Part of a small language model's weights.
Size: 15 layers, 2 heads of 32 (1 for keys and values), MLP 256 SwiGLU, 1.18M parameters.
Architecture: RMSNorm before each block, rotary positions, attention and MLP in parallel, capped logits.
Training: a variant of Muon for these matrices, 9473 steps.
Each number is 200 + 20 x the weight over its row's rms, rounded and kept within 0 to 999. Layers, rows and columns count from 0. The size before them is the row's rms in percent of the matrix's.

# layer 10 MLP gate, 256x64, rms 0.439, rows 74-90, columns 0-63
096,151,203,197,176,205,213,234,199,199,184,212,203,172,209,186,212,191,201,230,233,203,197,208,184,202,184,195,178,186,179,208,202,221,177,156,203,206,193,241,173,187,223,177,193,180,209,174,210,231,206,213,186,183,169,167,218,183,227,212,187,160,192,217,180
112,201,168,196,180,208,166,253,214,187,185,189,197,170,199,192,210,178,154,202,190,198,188,210,168,178,197,193,188,206,262,191,187,195,202,196,231,209,178,196,186,215,189,208,185,196,235,219,217,212,191,236,203,215,209,245,185,180,207,213,199,207,215,212,190
071,238,205,176,203,180,187,208,202,192,167,167,189,215,202,173,198,196,222,222,184,222,203,194,170,255,180,155,219,212,199,199,200,188,205,230,196,218,231,214,207,212,173,194,204,172,195,223,206,190,227,207,195,204,215,222,190,215,187,194,210,254,219,219,211
087,193,214,166,210,196,188,235,211,231,186,210,179,219,194,257,194,189,196,217,187,185,202,212,178,172,217,208,205,179,184,214,191,182,215,202,230,164,211,193,212,195,239,189,168,204,195,206,259,200,191,195,164,188,197,218,193,170,213,225,217,195,203,210,185
097,173,216,201,193,195,234,209,204,209,213,186,196,143,228,222,210,200,210,190,228,190,229,196,210,178,183,214,196,198,213,177,163,171,242,206,196,193,211,219,200,194,244,236,229,221,209,218,202,209,205,214,181,180,201,183,198,177,183,201,218,202,217,163,171
102,213,242,188,202,206,248,233,224,213,206,220,180,188,233,190,191,192,205,197,201,213,216,176,184,233,192,243,185,183,166,216,208,197,184,217,210,213,221,200,193,173,216,229,207,185,188,182,198,234,220,182,182,194,169,173,189,177,213,183,208,167,224,192,204
096,160,162,225,218,178,190,227,173,202,193,191,168,180,189,224,208,210,233,188,213,186,198,168,175,208,219,227,167,198,219,173,223,193,227,208,218,201,182,218,208,227,214,213,199,196,213,206,199,181,203,200,199,182,234,217,225,169,200,160,201,207,163,199,200
104,204,204,204,247,219,198,197,165,198,180,200,155,190,221,203,203,218,173,202,197,222,197,212,193,222,196,227,168,152,185,202,204,167,199,197,195,187,187,215,241,199,190,184,190,198,214,208,221,176,210,230,166,174,233,195,228,207,191,204,218,203,235,188,175
102,204,161,184,165,193,190,187,208,227,228,180,172,214,183,231,187,216,236,200,222,229,216,232,170,190,206,186,237,188,210,198,206,194,183,212,205,186,221,195,172,178,169,208,223,213,224,186,215,239,208,212,188,222,218,197,187,178,185,220,196,184,232,191,181
085,217,206,215,193,171,202,166,173,160,166,188,205,222,200,186,154,206,192,205,183,227,190,181,190,179,213,161,200,214,196,210,206,190,203,179,204,188,234,208,195,224,223,186,250,196,188,223,189,208,229,196,213,189,175,192,220,179,194,210,207,170,184,197,244
098,215,243,179,204,186,199,181,200,216,209,158,233,213,204,211,220,214,208,210,213,195,238,240,228,198,207,211,150,205,211,205,194,215,181,209,164,241,194,208,204,232,215,188,194,194,225,181,227,216,202,181,164,199,224,190,199,186,187,199,199,217,218,225,210
083,211,182,185,221,166,179,213,177,186,192,197,199,180,194,229,240,200,164,195,168,240,193,243,194,173,169,193,183,200,205,206,194,190,214,212,189,225,222,207,227,193,184,152,227,199,234,182,181,186,202,209,201,214,209,200,179,192,204,231,214,175,185,183,195
099,159,180,196,211,202,216,193,186,197,232,193,206,195,227,168,172,199,221,173,186,238,179,209,212,234,200,186,198,199,201,171,210,211,217,234,195,194,202,162,215,233,206,173,205,223,197,212,242,167,206,206,191,204,201,218,232,198,219,167,223,215,218,175,208
084,214,205,195,222,185,189,168,203,212,209,220,217,172,235,224,156,197,185,181,188,203,212,176,221,178,208,204,193,235,176,193,180,207,197,204,214,196,223,188,186,225,203,213,227,224,188,180,203,179,228,227,237,213,216,209,173,180,158,181,204,183,184,183,160
100,207,187,202,221,190,213,177,215,208,183,187,158,207,176,207,174,183,163,215,163,223,226,235,182,216,221,221,198,188,182,175,209,200,193,238,203,214,169,196,177,184,205,203,184,198,193,226,188,224,221,200,208,185,246,231,170,219,203,201,208,204,186,170,221
089,187,198,189,215,204,206,173,224,193,149,188,205,201,229,229,157,233,173,182,250,184,197,195,160,219,201,199,207,184,195,194,203,215,185,214,191,213,198,180,197,187,204,197,209,223,198,218,231,240,223,191,196,200,191,192,185,183,222,244,197,183,229,192,189
108,208,195,214,218,193,237,164,196,223,188,210,160,182,220,231,150,201,233,209,197,212,191,186,196,205,223,226,200,184,171,192,186,198,228,197,212,213,184,207,227,173,200,208,205,214,200,188,223,171,188,192,197,189,218,234,181,200,182,235,201,221,244,182,222
# layer 10 MLP up, 256x64, rms 0.455, rows 74-90, columns 0-63
089,216,186,207,186,195,217,201,185,166,195,197,226,227,202,195,191,203,203,211,222,221,193,219,181,196,226,182,184,208,180,215,213,161,194,213,173,198,156,190,205,173,226,185,205,230,156,231,155,158,200,205,222,196,239,196,201,170,196,199,174,190,188,208,196
106,218,191,213,210,192,204,206,220,219,211,173,207,160,162,193,190,249,199,189,176,182,253,209,194,206,216,200,174,198,193,200,225,177,158,224,220,221,207,227,209,194,217,208,189,161,216,203,193,179,198,244,176,211,187,217,221,195,207,189,181,211,184,209,210
147,196,205,212,192,168,224,204,196,184,200,197,185,218,188,220,196,195,226,219,206,200,186,186,188,168,232,194,170,195,171,207,170,171,207,229,224,224,211,175,204,195,193,195,213,220,214,216,203,218,186,200,245,205,155,197,142,165,198,225,181,212,228,196,198
116,207,199,178,210,233,163,150,204,163,216,216,195,197,209,207,173,184,220,227,209,216,207,171,214,223,170,227,212,191,192,185,236,179,167,225,198,193,175,204,209,177,195,212,204,166,186,221,176,194,224,184,243,195,191,211,219,222,188,217,188,204,190,203,206
091,209,208,175,184,203,202,202,256,198,191,221,186,224,200,225,194,179,188,203,230,180,193,195,181,162,193,228,215,181,225,209,188,207,192,196,214,203,199,195,192,205,201,210,174,171,197,200,165,215,185,196,203,185,224,251,199,215,212,219,223,240,168,158,221
089,196,210,195,225,208,176,164,188,208,184,185,175,214,207,210,224,217,198,206,200,220,232,196,207,195,223,236,191,165,220,168,208,181,204,173,185,146,212,171,185,254,198,187,208,223,186,183,201,171,190,183,202,217,210,188,240,217,196,207,201,216,189,223,203
097,171,202,193,190,201,187,237,196,180,242,228,209,188,224,199,201,217,212,178,220,227,183,188,219,220,203,244,224,211,219,226,213,184,208,216,221,184,233,204,220,200,187,188,244,213,212,240,232,227,179,188,187,194,167,191,187,213,214,198,225,192,190,185,195
100,186,200,172,219,240,164,189,175,184,213,222,222,193,240,186,222,212,212,190,209,186,198,205,193,230,196,210,210,197,227,212,220,218,182,194,218,189,207,214,204,215,218,212,184,178,228,152,218,199,192,193,210,207,156,197,212,248,182,188,235,196,203,232,212
089,185,139,162,224,213,225,198,198,217,196,208,206,196,224,232,214,206,219,175,215,185,215,214,145,188,197,237,235,190,211,192,211,217,219,201,203,192,198,210,200,208,194,160,181,189,183,190,191,211,160,195,208,202,194,189,213,195,224,194,163,192,223,195,180
130,194,211,226,153,208,193,232,209,203,206,169,184,196,154,221,187,190,240,219,191,185,212,195,191,197,206,204,190,201,245,220,230,177,180,207,198,210,208,214,218,258,213,231,194,179,210,204,190,190,205,200,196,191,191,220,183,201,212,202,184,201,196,252,218
088,224,200,193,177,176,197,176,239,167,191,182,183,171,187,181,201,191,231,207,215,219,203,206,203,239,200,221,209,176,256,186,207,219,204,187,209,212,212,183,172,200,187,192,184,187,210,183,206,215,225,151,212,188,204,214,255,203,186,208,198,186,188,188,216
120,196,191,199,164,178,216,194,207,196,183,198,169,184,172,246,200,188,219,201,211,209,187,209,217,203,206,192,156,229,194,210,199,223,216,183,166,194,158,207,192,204,205,209,217,181,244,184,176,174,184,225,209,180,238,210,172,171,193,225,180,192,212,205,222
094,196,164,149,166,207,198,179,178,184,197,229,202,209,189,204,207,193,190,179,195,183,215,221,196,180,158,211,199,244,256,177,198,243,205,190,210,204,178,215,211,217,216,199,178,196,206,211,181,209,209,184,190,207,168,199,195,226,194,191,182,207,233,210,184
115,205,215,210,204,142,207,221,186,226,214,208,217,159,188,211,211,204,194,213,214,179,212,217,195,207,198,222,155,226,189,181,177,219,226,199,187,190,177,215,213,178,199,209,188,187,245,213,195,179,171,203,178,203,246,216,196,177,182,166,221,186,217,202,205
101,206,228,187,201,183,221,184,214,197,182,190,188,217,184,210,230,181,205,183,208,177,178,222,174,177,224,213,223,223,215,221,208,209,245,194,230,155,201,184,188,148,180,209,223,177,184,218,215,215,213,205,229,180,199,164,176,209,230,210,210,190,192,197,201
080,217,216,190,189,196,187,194,192,164,169,173,195,207,211,172,227,178,220,182,179,172,208,198,160,193,175,182,236,169,207,200,183,225,218,204,184,202,229,237,191,212,187,185,178,156,194,153,201,158,199,193,186,215,209,196,196,201,219,176,193,203,212,197,196
110,190,193,159,198,216,205,200,162,175,153,166,198,211,182,211,231,209,231,176,171,203,183,195,196,233,203,170,231,211,191,222,205,166,194,168,187,212,214,196,191,200,218,194,180,218,179,180,184,174,185,163,197,218,189,196,197,180,233,195,198,174,200,187,201
# layer 10 MLP down (transposed), 256x64, rms 0.307, rows 74-90, columns 0-63
088,152,204,211,232,161,195,256,201,203,203,197,196,181,209,205,265,209,220,184,181,189,192,178,203,188,204,208,201,193,236,195,184,173,172,218,202,196,222,227,158,214,177,207,218,199,194,181,205,197,197,213,194,208,183,193,217,229,185,201,197,189,218,188,194
104,176,207,197,220,160,196,210,217,189,183,189,216,225,215,199,172,174,217,204,194,227,208,200,214,218,174,211,188,163,180,202,198,192,185,201,207,192,216,198,200,222,195,185,171,194,182,243,178,213,225,198,176,185,224,158,190,225,186,193,195,192,150,246,179
133,194,209,212,190,191,219,188,179,197,166,189,210,227,193,236,181,190,194,210,203,198,155,184,210,164,232,190,194,172,189,213,204,165,212,219,223,205,194,184,172,182,169,206,197,219,211,204,215,237,217,208,228,174,176,179,172,153,193,217,182,184,222,184,190
106,187,190,188,220,202,208,215,220,197,231,209,180,167,185,234,187,163,218,204,215,207,232,189,184,220,181,215,238,170,189,221,225,199,179,199,250,211,208,180,209,219,202,201,145,166,200,178,189,199,218,198,216,225,219,171,189,206,197,210,205,210,186,187,210
099,211,188,191,214,215,208,177,177,216,202,233,236,198,195,211,145,182,216,192,191,211,196,191,175,180,209,160,233,246,158,189,204,183,190,224,200,174,184,223,199,167,168,200,206,193,200,212,226,192,226,189,208,223,205,188,185,167,208,189,194,212,198,188,216
091,220,194,200,145,216,209,209,184,187,207,171,181,184,192,193,203,205,173,208,200,220,241,193,187,170,185,193,183,194,203,179,197,207,182,197,194,181,196,173,197,177,206,215,204,197,213,215,196,213,175,200,206,209,193,174,185,179,198,201,222,223,195,157,282
104,210,207,225,173,199,187,198,208,205,256,224,194,232,205,191,236,222,182,197,197,218,206,211,238,209,181,171,214,200,210,194,206,217,231,163,239,193,189,203,236,209,192,178,190,186,178,186,219,225,211,202,207,239,194,218,215,191,189,238,233,196,210,195,203
100,216,204,201,243,222,181,191,228,156,188,227,203,220,222,206,186,186,229,170,182,198,163,199,178,209,174,218,219,182,221,214,205,205,228,219,192,174,180,196,210,220,224,186,190,159,208,220,204,225,210,192,206,174,196,193,164,226,197,235,209,181,211,203,205
084,201,217,227,193,190,200,219,186,196,178,235,234,206,180,181,206,187,186,180,195,215,207,147,244,228,194,214,178,195,213,203,199,189,232,195,195,170,173,186,188,196,225,208,218,230,183,181,198,168,187,214,179,174,172,178,191,199,237,209,220,200,182,201,227
127,207,211,211,160,189,201,200,183,183,215,186,223,193,187,243,184,158,224,225,192,197,226,225,197,220,199,197,167,215,200,205,232,165,173,208,167,202,181,201,184,231,208,232,207,234,219,227,191,210,181,210,209,228,205,205,226,216,221,228,206,188,194,219,212
087,197,174,197,153,198,183,203,173,195,200,202,190,202,203,200,140,195,206,176,201,178,250,196,204,198,155,210,200,191,169,159,194,212,185,201,214,198,212,187,217,245,198,196,198,203,222,190,218,211,182,169,206,182,224,188,193,229,194,185,214,170,212,203,182
114,221,183,233,188,189,222,212,188,219,195,188,197,190,194,190,162,222,213,220,162,193,195,220,172,187,234,201,170,215,218,237,189,196,221,191,199,202,194,240,185,195,197,219,153,205,154,177,212,199,239,206,205,188,225,204,195,199,225,190,182,212,172,206,182
092,195,233,226,216,178,228,239,206,223,191,189,204,171,189,227,193,192,156,221,225,186,197,175,167,194,220,228,223,216,212,216,204,205,219,192,224,194,237,211,167,169,174,210,185,212,194,197,161,207,216,201,187,183,217,198,166,206,196,207,177,193,178,211,197
111,218,220,204,247,192,194,209,233,228,197,184,192,159,210,216,230,186,186,198,183,204,211,225,188,240,180,190,192,207,208,184,175,201,198,193,172,180,207,211,219,188,197,213,202,220,232,194,213,203,201,189,180,185,212,176,181,162,175,192,203,203,254,160,178
100,179,221,202,187,194,200,209,219,233,239,219,189,231,207,173,245,217,204,186,189,161,232,189,204,189,212,212,203,216,215,190,173,233,195,206,194,204,196,228,203,191,215,170,235,232,209,174,203,194,210,216,209,227,208,165,191,206,234,203,209,166,215,217,183
085,220,197,182,227,200,211,207,189,161,142,176,199,172,217,212,195,163,220,207,184,201,187,197,179,205,215,234,202,203,174,233,227,209,185,226,244,185,222,226,216,193,200,207,207,201,202,199,231,189,210,173,206,188,184,189,171,208,159,173,194,198,206,202,196
106,181,197,209,218,212,191,176,174,154,176,183,202,216,198,200,185,180,190,190,208,185,200,224,210,192,210,198,222,171,214,243,228,175,224,192,176,208,209,192,197,222,196,202,207,167,171,216,171,208,200,167,241,202,214,181,202,235,215,197,194,145,184,211,189